{"num_key_value_heads": 13, "vocab_size": 32000, "hidden_act": "swiglu", "norm_eps": 1e-05, "init": "normal", "init_std_o": 0.0189, "init_std_up": 0.0189, "optimizer": "adamw", "learning_rate": 0.000773, "lr_head": 0.00606, "doc_mask": true, "train_tokens": 1063000000, "max_steps": 8111}
Each number is 500 + 50 x the weight over its row's rms, rounded and kept within 0 to 999. Layers, rows and columns count from 0. Numbers have three digits each. The size before them is the row's rms in percent of the matrix's.

# layer 6 MLP down, 832x2240, rms 0.0432, rows 516-603, columns 1760-1919
102:513538465447557482532484455513569555420455559402472482461550484555447467546613599531579470539606589551500380501555525536487501438514537424516488514488505448515478592491489418479522468445619483388537500477493545572544545419549508492562514477703459524449541467535461437505477501450417528469560541516564520410604468455508418452422461628500414486465431532543448538486387442470640476563476449494452569382469513449455571482495565480470447544499492561461547486459507493492401544534502564
096:507454490476486435410599528513483468418526483475433566546595463555508498487464602411430524449488462586492473553488370462509502550496340443433498473424438544609519540470596548530538375414557486576437521532535525480481601550419522557509498495521465479528545499542491496556456466567526458522438488552441498500566494602470554466518482538547519541518379536509533523542443514458527492464560446487462465533473488469472529531490591521485473528588448500567602442509477478445439471520522469
099:616477613555528517447585445500539518561574508499477589594392577462528408424487470403408495456454445486534543538481512423469534477562494375365596453560536449493496490521438480518480574454495430479492578527525539457513480556495533543525460506521525539361585477525564495474415464509490472534486434432512472513410525540482525456529446581487530517481451611460516508394471483470557498547621461492506469572460497430467556498504430472467569527558470520503504449513557471550523574411397513
103:429627486527524485484446504544464411598547494403483507481571571458464525406513553446498446490426457463496483535463506442525515597513634517464565527587458542504513483595471428502466399596566442563416604565498534506402518555538502563527447397582471546468461458536451506519465480493464459559528548498467491467450529401432524487590573534442543556535495468548501549564479409517500513447526497459476539577472516513590456500516468455495389496451478522558476572539448529446515525471495423
101:458512559530550460512466483468531509566538461482476465537554466457424612443550471438483453475531508487563492480488501487467506517474506378468513526549521429523627392569497628527551447402451486562485578528548537454535520504499514543450471474506485525506468495447488454521422579534408485591510421477548570541525458500532552407529552503538464508505473466443521492522444541486450468459556477543497460453540474542448504552614523468513520499523423557460495564464511459468463507514435567
101:489456533652560535576552573475537491502483510619516564501505509470616523408588466502407507589503430529488553528533466545516480522551540389624510579471493462355500435528512545530408640488514516519474525544486435420508456539596490529576554569464581469457458490501534535542399484483528483492549480447500477537430534452405547527514490473472381536495597527558482481533438465497492466544497426544440527465505501503519602532481426518500500438425452401472486455554466534527411489491423458
097:469488503538485486511547491590496495555439441483470447562465450520536549574463471468530479460463382569533442560498540505486551486482682412485505490472499499452485488482585518536523484407530470632506589464527521475482577571505609448438505538418536554525569476500500412590557503503560527590568509475512531564507541549486540456590513525522437464466585519490445482452523476547502486540457522512522414599572405476527536439563491454470493514494511451522439569545498459504504421415561482
097:483448551469511488510480478539486468486571356592456471473532518520496453527498499503459520430515455480539492476438492547487428554559497546413511646524525469529563502525563523551444439453580577444569566457468437457421539554536480390435477529596554549495428509387425534523443544473575500514383511541423560486483497561562510480525466501550513450488465508520507526369523498594562468618469518489568408563472523457466527516423469497593411581517446573464496500480389550405510279474446597
099:502489505466581536502546542490536511495518510527475461478457544442573502522548491457493438407426481499472583477563433489570497487501554517505545485492429416452527504547478418453595507385540481464436508458433496376470486499548512463396467575416489525545475459589432527500511549458498537585404534514501505512602426430374534529480441386464457474491378518481500474506473497499553518552469519545520528606488503557501494383496500404523451483513436533557500535490533452443509462489501531
101:540446554497454531504410474501544573518409494579583510535408449554512487453534466532535460450509616562435480487530413448440524488458464438418459535602408437449570542533549557503546448607500526522469564468448483565476536572479623530544519543445448518549533578539561440473489520400465490481509433590474528453510566508532621451474521551506436556531520587523534493522519556427531472509529441463431498470516565493468508523436519494543469467530516585546544463510500563521517521543556534
099:450442487514547539519553460409449455504520407481510445477529508452466522361501549522509511543575555468529465494594393488547467504536370435548424536510490443558558412404489449503504494458519469477455455507486454595474465491530503592507445464488501460599529458589460446477420607496505527497495503495470574379552507455562500422586510391460464504451496535453487459394477497472447499369456510510430510396505458461475477444440472460508436495427445494510514481606557530589447477470587456
102:469540485448472494507399507437505491576478434480477495471505557453484524512437547536522545483459418525477423375592476497520522533514532550511460520509595487534504458579528519460534446401575554558504476495575495552491499488457560515611555520439533524539493474540490506476581484451568565465409603493432509494577552544427456518526440425457500527508615515564554469539511577457525471579534395361414519489486471466462462598412597493448426563500595476540579586453379475487546472544593554
098:476521519571476530462518436525539622499507521467541495523510517479554470499490491414538508499537409483432436466601528481480481531520436581495514665573535467492386537507479457418484381484534524550517441479537497426505507516554496499557454491482427503456510581483530475572461573572451494513469513446429493489425499487474603473495399613513580422484579519414428480443466466431409430438421487386532503543520580492431511543477470553498509607487506481557528504454503522415428576466444528
099:473493537456502497516434549520524422558460545530513453484354537581496378514497456523556456602526548471535576550433441587459494471522497484529396448515576512443517488502438521506538479501506515543498566539519551501474529481563534510468490509429517498413527501432536463480486512448467567472473431561631542379501440519473429471486461516547471537522498482492479432585509503469533521546472501523547527420528576441508532458546450433560432521489476485445631504452473520540495557407498520
101:369471493482512469523555623487553559504422455539519502542538516505471513507497414585403582443564469500474525381513517475524479465503503477527391492561501552478422472554448573476512475471560574517476515478526431541472504516421463453495479519519460530553474515362631539536453428534549523473450491461616491532468507572549501479407420445338578561531518502443456527453506498439497438482572520546464534536492566564472491500501565520598475541564513468516411471567491627374568550533500357
102:462545530457626490416459451518516522491523543493472482451491531453472461506482444582513485472520591482522555468446555485434566448500540493512491479449408532573490467574457440481471520562513543514454521526631494505526542608501578592511515547535538470511532541506472465569470523508482573606515584571482519409533541487439377464462439505577547497513432519438487480557491506460606459536490455486420510417516457558495479479509489523560474528439499386508536417520528499479496511442472544
092:536479444578501479559578568458423453463481519531509476472554530625423509508475522549455524558497562418531533495501497469556515476470507527462468405522489517592546391402468459551483522479469483467410510531583542491482414452354530514481519377589435448592504489529467493378525507455499566469551536555545598468536499548489539542380487453473489473507562527514466454465520537570479494515478417542554494457619481556528507470526454506494489495635680633630480511547528471489478547444573528
098:463519504506508496439549522497481551533494412483453541528408538462468571420482479550537545538499446583455591582478524606497432541519526540532479601511450470527509461521577475399474469453525478486391441589510426502472464518486498516548478439612424440398472514531519444546508484466456452456573430526527476521484435455480480499451474454509663435546462495539483423498444573560604521574578460651517520509522575547573411487496571542499428511536543520400529495461503527490576613439470397
090:534532514421516480481578456442580473447481491451520512525517569527526462514506455566568506452409554531513564446476602566431478426483571428550548478487465500449547565497511508517516503496504485518548578455544506552519501511502490570517469454482502573529430588449518422520504370564450506506525475551435471461505434561463588429591409519490447522504521530457480462521472545461500518473606538386457587506480386434501505500521494461507521568430482417434424458425541456440511535540551581
100:548471522536487484536558493525493542502566530520554458451475497475541494538514515510503499482527471538543429455518547543427595578508584475458396540466577506496463435507539398562453606480616423538563565486501496515561469560518531478542537535504474470516565467450535544563542536527447548469565555478419512416633599501557498493591468501479495483511520455564490448482549436479528513499522561501484425558502499438477424484512548388528567504520451503551582540486483516476459459475502512
104:503553500482520537487601562630538501496470539567478403544559494494467493455506520465529567619485488473497611560463494422442577541468478585500510635555461637567464411534533562558435419464574521485369481403566518526583547505500459542488508513552471522464571506487546483440477461497455553552488557554486466441476518470540397594470508546488458466477478486492480526360602478507511467533406537564531509544534517527470425622481534512554563535509457519511497422400558520472429450565506504
098:499506502521550466512496460498551440471434548496468485565542462547413490529533477475449541566462524508479481462538591489496497457531478519514546453493552535417425651524532557536459491547511488524539489442384426458474487511507568475403477609510495503583592518515483520472497573523441515518470490487385559558415456487574543520462483445420444477502502439497511484565515395535533479450439607514506530470526481518467443489535503463549608517476541506523511513505387551452510461497452543
103:480447484388477415529530517481610499576516584441438471565570545521408501523623445532433491492485449453565582362529551512455530455461462573487557516532505522483450440538492590668521528579588515477530474514510551498487536501560459448531483553460537435497481487439470451558517437447524585543501550478536540485490510396490550502457535523522532548526417475457500479484565557539462508477449521508495567471631420456536517510531497482496497617495529493481498537429492473513484537470456455
095:525476508531511472404567562463502491484552476514472566595458552592569509579601511522429525588450475487456496491550553476558477494509444443535571433448459525495556577452336501516587460491460478511525340413476623518490470451420556444440535511501394551574520517563461488478463495471507512551469527523537520528525506539447567436469493428490459504447480597489503491518460553489525447536530539490491517517463466475522492484608436513472520596561479463525490407549561456496562423475497443
104:570598466457542427502514505525433467520517623532449443479508553524515504487505448528525527525505481509488584491533468553502478510408481521527493432399453519500455502433381458528473490572545434469418494423457448427536515536536448543540473529383452443477480612567551487466525517488423512544421500516522609522464548489529453477569494428500570498487536540459448434398402605548565451485463478467637521519525517459592502521480398562435472505571511565463496397520456487512438493483551617
091:543484577504468567518556483535475515585459530521531533422455602490485432558472552555503493467442435571484471542486481603485483513486544443495487431469419539633448586511460466531434481501503557536501399598506463475514491555479484552409495469426502532463514416464521562461520419469556485452455506493488433568485484535548614489527392518561451525453534459530539540484484492463480435490432492452545410536498419574473482485494609468472472515510431584572458550521557561507518523588532502
098:396474511429489445502558527461580566522454474522558486598408437433504533505456467520477489521509488596474454407485488563448476572430530465517540536532522495515576510471539528538602506547497489517455483500535503450547476553504550565517523504493561479498515485524530603530501567529543515537543531439422438539520441508523499438519502499474545554538460435495541505448487508437552428455520540488461485493453499462468504545426600577427410548639457538487463492565467559462398597479474496
089:531518487550500605471544546518490537541501447552528453546478504469489512464479567518542520498600612502512475558529514496469419539519588484451490448738433489480463520661519563513513610550440492511460511531511476476530541430521462526508475565515487478463452401466511542441496413525487531522554530459536530486480512536554502501607503491539547458524478531463542519537571429534568484453529389469550485528443582570538531459461657530453538504468496479471515555523459640429508547582639493
102:504510509562497507585432482468421547456558559554402427567500443438493487613502489582474485490428458519538531526489603564532462583542442542502444453431444451527467446522441517526542442518464412515470402462447503460501449489512385553571574459467498407551522464604566550413561462460460453525382465478494564447488536529548409507479584492524542487500596458564515431423524540482488534482508514531589530505479453517523431459566468487451472483540459534499516414468520549509535449508618535
093:555482450534503525509577467545531547404570491501564561484551453446589478428482467524509536468503435539532552515497535574424556598507513470511492590637474423479508529517523454381525569551435497478538533470477421468505510471490512465535498526511453512494528519444492440477586462594583499453636545472550647549568508509451535465455521494446603417522481561462491507546483532527656477546503542500504533527487523553468537467516520530523555501490480528455519496550445532470532516535543563
103:448477437471590475547482460484514514511429461462451504446523437600500493482400502556506458529476556431472387512474567479652515529393570455490510445508620533480456601385494462509506510493443529508485519443505387455472485602569517476470553535485459465493486452448385435480543537549528452455527452418604553506449479412460457441503642505504530498475471513458493388526567464474444456435465459546518451483598469618428528509539476465525484441439492508509495518506448428393603473490481551
100:516465571532457512461564499512471501514458472493520479486508535508550452538544438498517490477511521486449421540577511485482493498400539543486515532497561596404375551477545481482471497490376580489507442501500420536470493552551456460432508565494553468427480513430602494530443483498442488505509561436459449456473466475440476521486478503461595467489484480618505459458464520550465557556620498455481513563516588469509487558541518561515517513459478511517449505606474568539438450487451601
102:572524503523522453504449450501469545538565535478521524490502495419505459481484419554467500449665467484453498487645482418493478585476443577585462495519498487631469441432495531556456479502535515450431438470557466528480498507595448459456509497526391419527396523418486551565463521519556534414482510483534592492550536551404455543483580476500576490488473658487505398577463554473496461509453450542464561603510517518515510578459470560498596525512516527470459515496471513561478554465548564
097:500433541493502511491587530394453463544492388477579506429522453494556427476605495623470496574429479563534556470481499517444481539513531478493520489618493360475502499482521505439548567482498522575507465563467489448576509561444437552562548569526483432578415546588473538567493581520540455525458455567486540544453430545527487512454495463532541438544454604461490502448512462589541529502514397589534516623499506494529602510438448497493479493451452460548511483500568584474553508457526565
105:484519557461478537422523441413464467491526493511478557440491509494549544542497468506474494544449471467476489497509466465516605578492530548524520574516447397438400470474499504501606546544539502546527520438483492488480533485470498569516538507531489475612551530463448550612509554518584454579505511552419522543428442510513480501472487574448510538479553473502472513495407541480552550489408446528565467528543485544551467484538443454464521508532454437446491481465571502463520458495560454
101:500544551535463503473435488433431417619536499562515458602464529498462478451390464475569454497553522500548497464519489519534452541564493477498498459487539585522425545418442457572366413484481540538507454578507393464488530479507580490480532545483524516603489583474576507468447446492525517465521535509540540441505423466640460531503483473496499484529496526482475531476480520546490638604583539449537567519444456563487499403455434604437526561521497425565473577430451486497490438501518505
100:429477497576407433551581436555486493462397462531594517422584444496479561547557434483508428465467497520497409509618535507555472558455486533480565475519471479467426556452483526453478509456558421522440517445525525538521460598471453434512505562528466477604385533488476446484547480513462503537564533547452494610522490454467401562516472555537467509438486487504533563482500423478569484484566460532537497534598472483508490496552568579557416497539460508443543389509517447472425499505484433
099:440474555546454576551474505527430430554593396573468491558502535551490543556405516471504477586589521556484510444501470455508573509530492533512480441452460526521494491363442551532457502515600496513527475469500510557511445524487510532548481511638485437490446586554514484514448615512432501559503542540467550330489526561554469498434585379510460525503554449517514484514446511480534499578500550372434561440505494534545467495512547432483599542392535554478569457418376460541483454487583542
101:616463515434595521455500447472555501484537488508499561559476550518585520441485497456477533473549588539482412540548472386513457583448525447545476544542426512473469511532543457411506577501483520543495521488432496485508521470535525439518532498537492504495596452469542495477490398629495478445418466522559417569480420501524482474474430554448507501540410565548480536525445463520588451498552535498542471493481463511463541447489451549527470521605494527556464404601500511510504356453517570
099:510486509472428471501460573538478447551462516441539501440435526449555501512473424439489537411414586512580467577481479515536523466491463375468477460469540494583526585497548541510602490498552453501560525490443507487441564427521470520487510582529508503532551488521463472472516487491445499468459423552529540395480432556392485477549520479458535500499568535426444547570429510501446540509584500445528492541544455476484490499522514454540562578592468422505567452517561542447540443546526522
098:484556469504564593461498555592519478526414561495496496437507562595538508537536563523596481504478504470504454459520494405542514462392487446434498452508496506437519520620397573471452487499486533427585476560550499482425555545510451464576537503481493457483514556449508506443505551491552558457512528464610521498552572497469522490486513540618441504462462510486600426460532444593462492562416557527517425455549541570478525483562553489480416577462562466415530550430418506479509563551469480
100:496458482476455585518502465553517529474455529483380515454475544524512525501457538506553545603556442509475531530490552575492542471546462481467553530556532556504535594419550535592504523417453461490433549466505513545468519483507442493540464474465518483482438544500421485501520528468369485555448499510527434463557483520574540543477508506572518455447529460565497451524533498517536501435441471411511488561475527508603588462519471451476599479555590570468541458448501502476509548536426516
099:564512495532489537502487433440537540561599483515471489531578501456521532520567495560422542492516479438444525437597521502603476501486445528505513578491511591435432462528569436412545470542467501508525501537508499477496443434549530389549495513463477491580420482403538493519442466449499487493612536507530510432411538475499568484516478473454548533507441488416492617500412576463476509552551399491480471456501549494554485482434462554465489506495569450483379530427548565497491580603528506
099:524470469462470450511438479453542550495574486448457411503494530557626498475548571435553534533546520464460581478391509507491511535468446561558485531528500475522474539542480503520482488474500483591489539436509430505540497506472437449463551538558440462544444467499418501534576507486507461522538476569417480414592460507518524504468507415485612514542447618428466516401555500508543475475573508502583498477509450570524444498447503554517568438427460441612510517476589474520432565540532464
102:571414537536517485510372457426522516521512432431548533510575482572551584574486370547407484444514525492542481506532521606425614436473497492461522525472470465513457526495439556573472467442366523425465534497564521445479517506454366520501525458449550516567531563535465493466502500470484533443428568583509433487516513540577574490473550457474600486550482410487571444528590552353449460451528473434550445462499459546593585450486503463468511416475513435415420475481486498465612571543423484
101:530531556520490468475490537448459439572533520583570486533568440598482498449449459497489501421436426469590464500618557490539534475474466527532463470607571440534508515500532571461458562559410601461511503528530542521617344486438408433507488436521494398504461585484522493505485460511503451598463552592487533615503483408474426515462542586463557447528499468543577496524556502586550559505611426486475476572503429494612574530546486486462516497557501420525489478475495536481533489503423521
097:545455564487545534518549563518558492544521433511486529548537493468457561553522475532499526426407594447478534400440494550583475500504574528536475431551551513461480452474504473507557445497440534499482556519477605481580488546504540452480545523512484581493477469455531547540490480498433485546486479439456485563531526509584465492493522481495595411507545507450483492552570468597455523491457459527502498528523530522501499545544426440487439531509427537441483470466548512408471419557506517
097:468525519518470533474523486525560498495506462455434461597480515464487522500529542413549480532430529524479493514473450565525485480510577397594483566605505463492482535387438434519582494477497437526484534494506469518509475575458503455457487551488481449533480429400505530522445444517510456421441531574509513517592553513480520542486482560528504525524523502477577476509463437463521471408400548432443573386466456493458527496536523464442511549547542551497531511481511511549548488548503522
098:508353504471448572482526345505563562562480574512506445583564401514497458544440487459470485513525486530475497524550559470418495483388441503536525455525430511400546511569478468487478444507481586398478531436593511591462496540527559417540494481503508500527449500529481395465471601498485514578471466451513539552507452454601528551408411517537501498522502479529494480575518488493450521598459590483422518454576547442457518518429519523587514465334522483537428501502475420440558493498572518
100:528489469566525591470526545607565449466429374533472468494516576462506495530500501483491487540431470478580590534425436464542536469493538442580504457437589509461569469471534469481546517598445512473506559541490455414552479591444493580612528556542516621512462460569556589521523522527568470414525437416465462578475501512524455524487583517457508506519474467588485539526503505581566513541451487525504513498452604474546576518511517498407516553540443502354541486498509544480522530451419527
102:446559466526427490536462424546503511476462418540474381471500377526466535366498528474505541486566516559482484492493514499515473491512500484542519602443469597428502403423539455520449525519507520361524514495502501525588497532475595481486507441495538397602535598551492476479545524522539509605578490524554525546627508439525495464549473534542444413523647515583550518504491562534510505485441445541472525535554546468461498501430547549550530445408529529435526461535503439491422483586533509
100:473546498582509487525587545421546520549528392409538489486519446568472464585567480521468506446583419511561596584579516513430553546463567512497520462450447417551405482495484514479543489332394527479498541568529478515493497560470446485542484487395477513425470610466504603483545487430524499473537420514410507520451496442479515524497401480556481515507439440543395426461608519441487528446508449556605511469498487511507463536561553440561368592452450482362506532428530612527507556434489490
093:543545563439496450590510530454512426525546530513539473496453510575436526441606500588459462522467451502493470440483518452515469422545515490583617528421476480510447435496393521576536469438399491487489524429527487448514475467558602503567486459525540552477545465569392523471568595461434563494524521631488564548515544457585519505455496625527473507528489392522535516426540497544469504541505492472396545526476555574513486549528468515521511444515491592484550475532416495500505585560541542
105:538485533446493503594555469421451567568528420509532563551500399544584526461493446415531458566553515512480479529488473527480429554512444598505613524535475520475475473474534542429409539515489489481527420560402560556493495496413476535442479543525483524499431544519424526552518415484521452356478512519507492570535534488545391439524591426497497433503455449469438519476544580514503533469453519581482508537454458518507555519500454606514464490583450481567517475485525490523543562392473392
099:537491523568536537410591456459476472509532580631452565529624510451508529565535512464504519529386511493499542493454562558481548435490449489558500473432518513455436622468484395461503524481523580514484510574466575484560370464528411621499536485463524532465522504568535428475430440412495485534529487471538564477382561548481515533475559508485500493498522449476460514439495589356506540521610427470634489518514519459486386481536501507577411526521522423547546545505488426507531477537389487
096:451483477540481514517576498476428427555482449513517529540469489430468377481430588521582477471531498499552540385470535552457517469495502457522496401508392477506470579488546498426491577559567502422449602513561502475588549509425585462579472487587477508490530545449562492397505429558505531466500520467512522546589464487474450464567419493464503478506539548482501461468525486484507469544503471523528530447530622524479560476556535472516492515542489582508586491479547558492451523484506535
102:464487535519479583474477506531484489515533471486545511429454415505545501529505507617472513526489527581469450547427407502525448563522485491474475504611509490585541504444608584467520491619489558462484582503593480455528554433548464504498530503619522500484589566532452573480542444495624566446528416512463485492558551547514529544421491565454502468513558556522475468603416559523532525579421517493511467466511640473528396448441566436506524433456558490492553422514521515480468567453538452
101:465547512429444545453526389524479546535451504525469526473492435500509576448469406556525535548516450489435559405535520520424514516523535523485494527569450495419490522514558553505471420463488443470484464413501425498453445509414394557465451523544490512444435458401523487414421486566496485467489454548540531473449532368448529548502404503519561563501529514594537509420587453535616540517516604551607437479528512475548595428445550528578507485408480536513519502524402521469455412434544525
094:491597497499500404425454507375438508445514584507460514532572529455438509570511418529592452532477539509605619497430556472417506456557488420518448402491412429439502553521544553527514428470417488435438417420490482424520453497416395476446566484473466384536452490482467603532622586544525467567525489504460412564539509592548486509447581457563407489511523525459398447441462561503519479456542453557510518502484559480436527512554451293526477502456373410464576438551521561599460497460508517
100:513604422537406559448524437618519475459543496556487558454476497473505579513545479515493519472422473469511569451405415457499454555463501463484522510506445508471458438491550423493428483499539525605492461530508467464408507508509406415532490417454543521542485493490593527462400501491441464525494511503533581506517518489533529458570512492503508474497539430486495515421496461495430443498455476534490544547463443470581501510513438543469484535476475513610506416507529449452524446471566558
104:521519498489521488505451462506558472580587515508500540505590438455439530496475544461514576455486509424458505388506533506536460518518461406481449559401366504547471523546552472544489469468430527564454571506455420484433458427582395536541563580627572451456417415508581577464510442433521549520501522456509518492427480425545464449491465455565435563448470502385503547529502486473548494475461442562508494538587512474529516524478551597612472486561492434445467520454446489534603446562551526
103:556457527453381545451403600499558468485531474454445469489507482446528463573530490504488501442415572548483575520502552511525493473485507502549495504523548504463465487576451359458532517528547372406555449461503386508476463452531413402615506568514446459412427466360450536553386460460675457628514561496468519510553492483530526501472473526467488557486508551466491518440495509610517589489545502466585556453471519440478587469445453512420556476434533491536488527502516448436467441421480586
099:467431535509551476478495586521486503456507539411410513542461506606486475472440515392500477512470427551387480448430426436455577496531440514420436515455502535463396430567486554518558376558534569612401529487485477507518509593510469534435472486435572451453512484529484500587585507490570497493405482576491579514487444494419363449490435500483474518457478510493497521468555466500391506497375553590546421488489486472587563481509475512443532475486403490485513448556405410495503550507397437
099:512478555590450509548563503416508437495561571472513471502551496466485572517445457508573509445515456513435531368558413566564486361460547511518362557443569473561372469542585478499517517482504563518419560556492493458480477449534565521489460448530411496512478440533508508513461473487504551470562517448431572515489450502518525462490551376513485482489524474544482511490601382472459462389449432513596554514450481563564499518527479516495475432425410485540521587567465529505575494569439454
100:463425554574473509332470632480550505576575496472549530494541413502500506510493530467508558524575540481482544526544467576398404509493480456467448462476514462356431513424521510478353462605487522516490423554453526504509533554420606510520527490424670569493478613449560568509530511485535493486446504490468574512486491488505596548520525594482580489522468550534572468531462468535481397509511525484503486570471427554552446481528465447411457564522426441498485467408556554501488570532517499
101:511524544470503543489583501518438497530488452479518576580498539497483423570472562521496541498377499546491381559397554543479504527502343540480510532515477472545506457433360479504519530525451489473510512533431408526509445551512465443536421436484493470517558474468551561486517501517519441517421509472542526551573444490483527489448543568520478585500448551580528552496447544476531429490462458592495571525440469575489531511488484495504500540491461538532470569446519377569558499459437455
102:483498527622467557525526499501424537522489477463612365484471489550563475491398511467518513529473423441469476540550460566566477445420463449507449428540492529535468474559528414484449530477438477491457465504578365513459484471588467401425482569509437483435449468528536505561463397484449426495487481526516498462479520553587444557441542401526484435503604479557625435499506479565538493452513596510566552470458520587575485539513516539405483429502516540498501509460440586562458502457459450
102:481552532597449512577473580470510411460488486575487511533564567557434502460440520567529507527463545528459535489553488487538498504550483403538484580537527534446474488551390477573537524465473420578500464519421489459527534544513597506524476475482458462478493568532484565475494532484422456518438484481603477484476534522515435504473578438521531416527582433486519521555543590565466503496549465439588546474446443456545546533460493540609509573533532528495420445518455587463508464425511577
101:497557517358491414454572553540456594575628514550506472537527534573485509529531540491519522487485420503571523529532445401439438556542506485456488486458461461437461434446452519422558544553513454444435391472483555430516516542409486547463544500493440548424627438533451390483503432549463490638536503380525518526505483525478564494480482544527390396519493420467451515496513561515479436474582502542462449507431492553498473520535534448476426530529508519460513436465486459488540514502493476
088:537544563585529486451453504553502518594526532458557538404435554421528453551487481549399468487526401495521524554547498534498480482555504438555689516536537510500488522549555589540521565482493493415489449509451546508499537565534505567538521481539478554536475623571519473508523532429529473526540521633513498476544502448504456532453493463570516471485543483481474538558490442454441569395548453489609462534405419474441557569526482471547443477446533515467546470527495579544543370452513460
098:585535471457517406487412464518557549471530377499491491532397528542508464494504461487577565380507551510453489475448428524612599569443490577473530511504600626501390536495470542530455487597430503524557546512477450563514513473463487594508461457307509470480453623495501448527503513581543500504526516502447505482521519468447499511460531567505388504523537568479378432513494496481488530462638512650513472520402436526516498568554502587406590434481546510429510481452471379419469613519420437
106:522370493458530525540479537519468550541505487553584510489494496490540439535441387433553491460454475541496377559444521480553451516486484468467498494440523506465564576442493512499545475566374501427617484508446578505534535478524639520487485555468569576540416494408576425555502459414458550462520464454435516543501491576478413426606520539442464439521496441441505582469481517466456480482444477479457621520458477408568664518459456476538575537573431553530490514554439418481470509534522499
098:492511430473555478505492397600512485502505527441446522482454507539485564492481505581448474509464503520451566517494532495544540471495575536537657532435506403428567601479481592567455541519544439441446556421579583508457477519451597525386503568538464527539528520547446528556359531506561456548459485376549467610501435480527462478569583468560522510463592492503490468529476437533508514530550466470517513438470515511528460499539449465442515433517526498534451434462481480494480521432478575
100:481574483518523472466512503439506366529514550471538488443479574544429516496486543579538459543485454449576540507490434466413479447515459471452469573525458456507419488549577386521499464438526451357544523480496568494489497499467512518544467470562383527390505465425491611462448580463546476539521547533446515416473442459467452586538431470502489506478484637499538496485518500508461459446470449423513387534500486374399538532431471462515447514488542532503502476525517473568481430571501565
102:494509484506438452499418444530509400438628410402524445550488516476459472491571441413438497476498529514523366504535507497464590539427590454512534583527515514469543505439520486542478441489489547524571580505520445513447515487510563586485557509488509509489465565461507491482447413560398523455521471445611502481513488555415496526589522565529535542444431498522587388473423514554472522564475502359454457405590515454445481499554596553457437524538544500489448481487439508490446409555562544
099:533503507578492499449531585538562465431516525435484455478520491481507532569532534536503495502438452518521564560470554526490503522513538585558495573487416544502511422572532476501404452545420563537438493576486516437437459456452456558600477523498502497445517479502527536446458549444582598445520515493615514459470486462557541442605500421428492525520500620469557489592575448492596362570552536543500441530567515538460511589438485525478545559517467492431582434461516515511592585558444486
100:511465506590538576483511576513523402493425469459424429595541437515536480520513427416525490494480461510484463530464532452595441486514536467498449459479510549442491569526463433478464454487392441520522547530548553450511485532512406525539451529552481571489430428390501442453513507426516546461498471466503565453550523527600519453566489442444495476503507491515590451626547455538517517427550436501575454451477490496598566460473532480462495556447427524499520481534517572499508461618450468
102:462440523354473541520526547570464504478466465528564444512506548525532434524475391529503462527490541349491551563459499580481425528462427509566560497486423483517459518443517560504526431554430495548548545450627379499541431497526607439479470451558499484520523492501519614475590510522488437586426474499480413482534556581594476492483523500519607409488531522582439411442411569511492492534465499538506552505483478601586490501526544482465591455570585591505490488551401551441570389543520491
093:522484518542515486514427522548528528437615456579474504464489569435518448506476461448539498427531519551492532418410541478470548406454516464439526464357372421534541562498520483541476477544596498473433498446574468459659548414497508513507513438482461490486441465507577513536524448537516515535447485469447558436453473441460581505425445428522562488520436525486439518421576522543425521454576506521491467469577458497524463448421456552483354436553541572524549402487456390510512534535456514
100:566493495487562499432435442539531570497416551535528423523494499487464473418448482500403520519479606476538341580521412472462471547564517391500540500481494525472528609580370411519427535553441453413529467473618553476460415511444452488445544533541566513478475561557429542388464460365549477483493493490513521511560467575440497446448510389545546476512555482548425554448451604405547484558450494492507568419496537480486542437466447536521439408620586452482407469456514432569576570484451382
103:399515521578514456550470388522527544495455461538580521516542487487530566478592464550391487496522415423548488517536513520456457547480482516531519485451503539469520450494460542503498532446483562474500526419514466517499444518419539398419413550479485543399514506475506447492372430572456549523515451422501459547571523571509479485503500602432476521507495520492498536525465454352523567545397516536452489468465469535437481431458461388520520553488525493544553533537535441497508502446449509
101:520555478500413512526596451536469595464474466449613442499492538486517473474463498493596478455459599474461522600465568561503456583487384577437461470642537473503538437512486497524526501519486598491469472462565494500540598529361524519575522555512499357558480509522592464512511488536593380479566434555508560480496512458594493437410494472507511501478519589530348494420499513494340543535611429491524465448385507506505531527486481464500525460523531585513549545459531649528448489457515523
098:467473502528371511434506541446488472434501499463492502550576441575474474488482501537539448476499531517403363429540475478506419542513520490464537489550588538376470501491525550417477540525440552509506517536462471515597528474507494492462488578594548407592540475491443516502542454454457485458520532486535402544511540516446552447456502556491463532536485417501437556496466503519539464595476522471479532606574550587530526489550450475504415437503417517454610518585542542544427419430517524
100:416521578448501436549444577413572499480502479429520446478537487503434526522499495489466505520457584454512430465517470610526422481483564501358500454402530461551494503431476509486557529437535463504621593445518512543375528495529486573595514477520503495495580543480508466452521498418557493585462650518613545483532607576529536492503423468466504475493461456466578530447535596496495531517384584496467496531450492554558518471540515521507558512508534424520571435484459489492517514459536428
099:425382497534463518468513449516474533367431489605467510524482475484558524571534503492550541538544502498487498498507445503470467563540439480471504602566510498558580481500534507466510503483528474536483565556480508483479503530495493594509411478491571557519535528505559415447525461565495503512579409477551422579499521532460583549518483422365552460502501594461456519523433518458476512343456498451568486438579414522407442433478479493449579545472557594500497558456472582507577430494495547
102:569522510512467530501540495465501445541557538451541570424513444548553628551523447490527471528515456533458509519469525587455494449442503435480467461460485441510481510515525463492447445477532415456535567586545361520452534536474557440417526490509457544483463520365446580571459600465462513536532537414397417483557506519445479542512465574457528424554544514530551549517563515466537550500518529453502488616467487533484568549528438475475403499597444480511582503478487493487468554519494587
096:459583542509416448422572462557495478552563446466497502457500503567558493593540566544463510597442598533546591505495442584534494489433486486434475526589474453434451498354507521530408372482522507548464455422440488512560484512563564516563554409508455475478447437482457616550505517430527483570485506484417476442498429502472466557491485473498603513593455500438453471491497527530478549454493490567581470490463511475537511462519393467482598445529443581371521556561526597563560468554536512
096:405554534529603536494477531544548467578572557383439476425421620459528538489403579493532520507441471482472464460459443529455537444500550511455522476474479606402479585529490474541515504594555545578501523521501510499450473558534541514557492533551511550486534474553479463571491396489423486515532536515486504530467518512489560493565525491440560560441496470507603478476525467416506421504475518520466469568512468586542505445553438567477492469508515500595477567550468481452543480447516505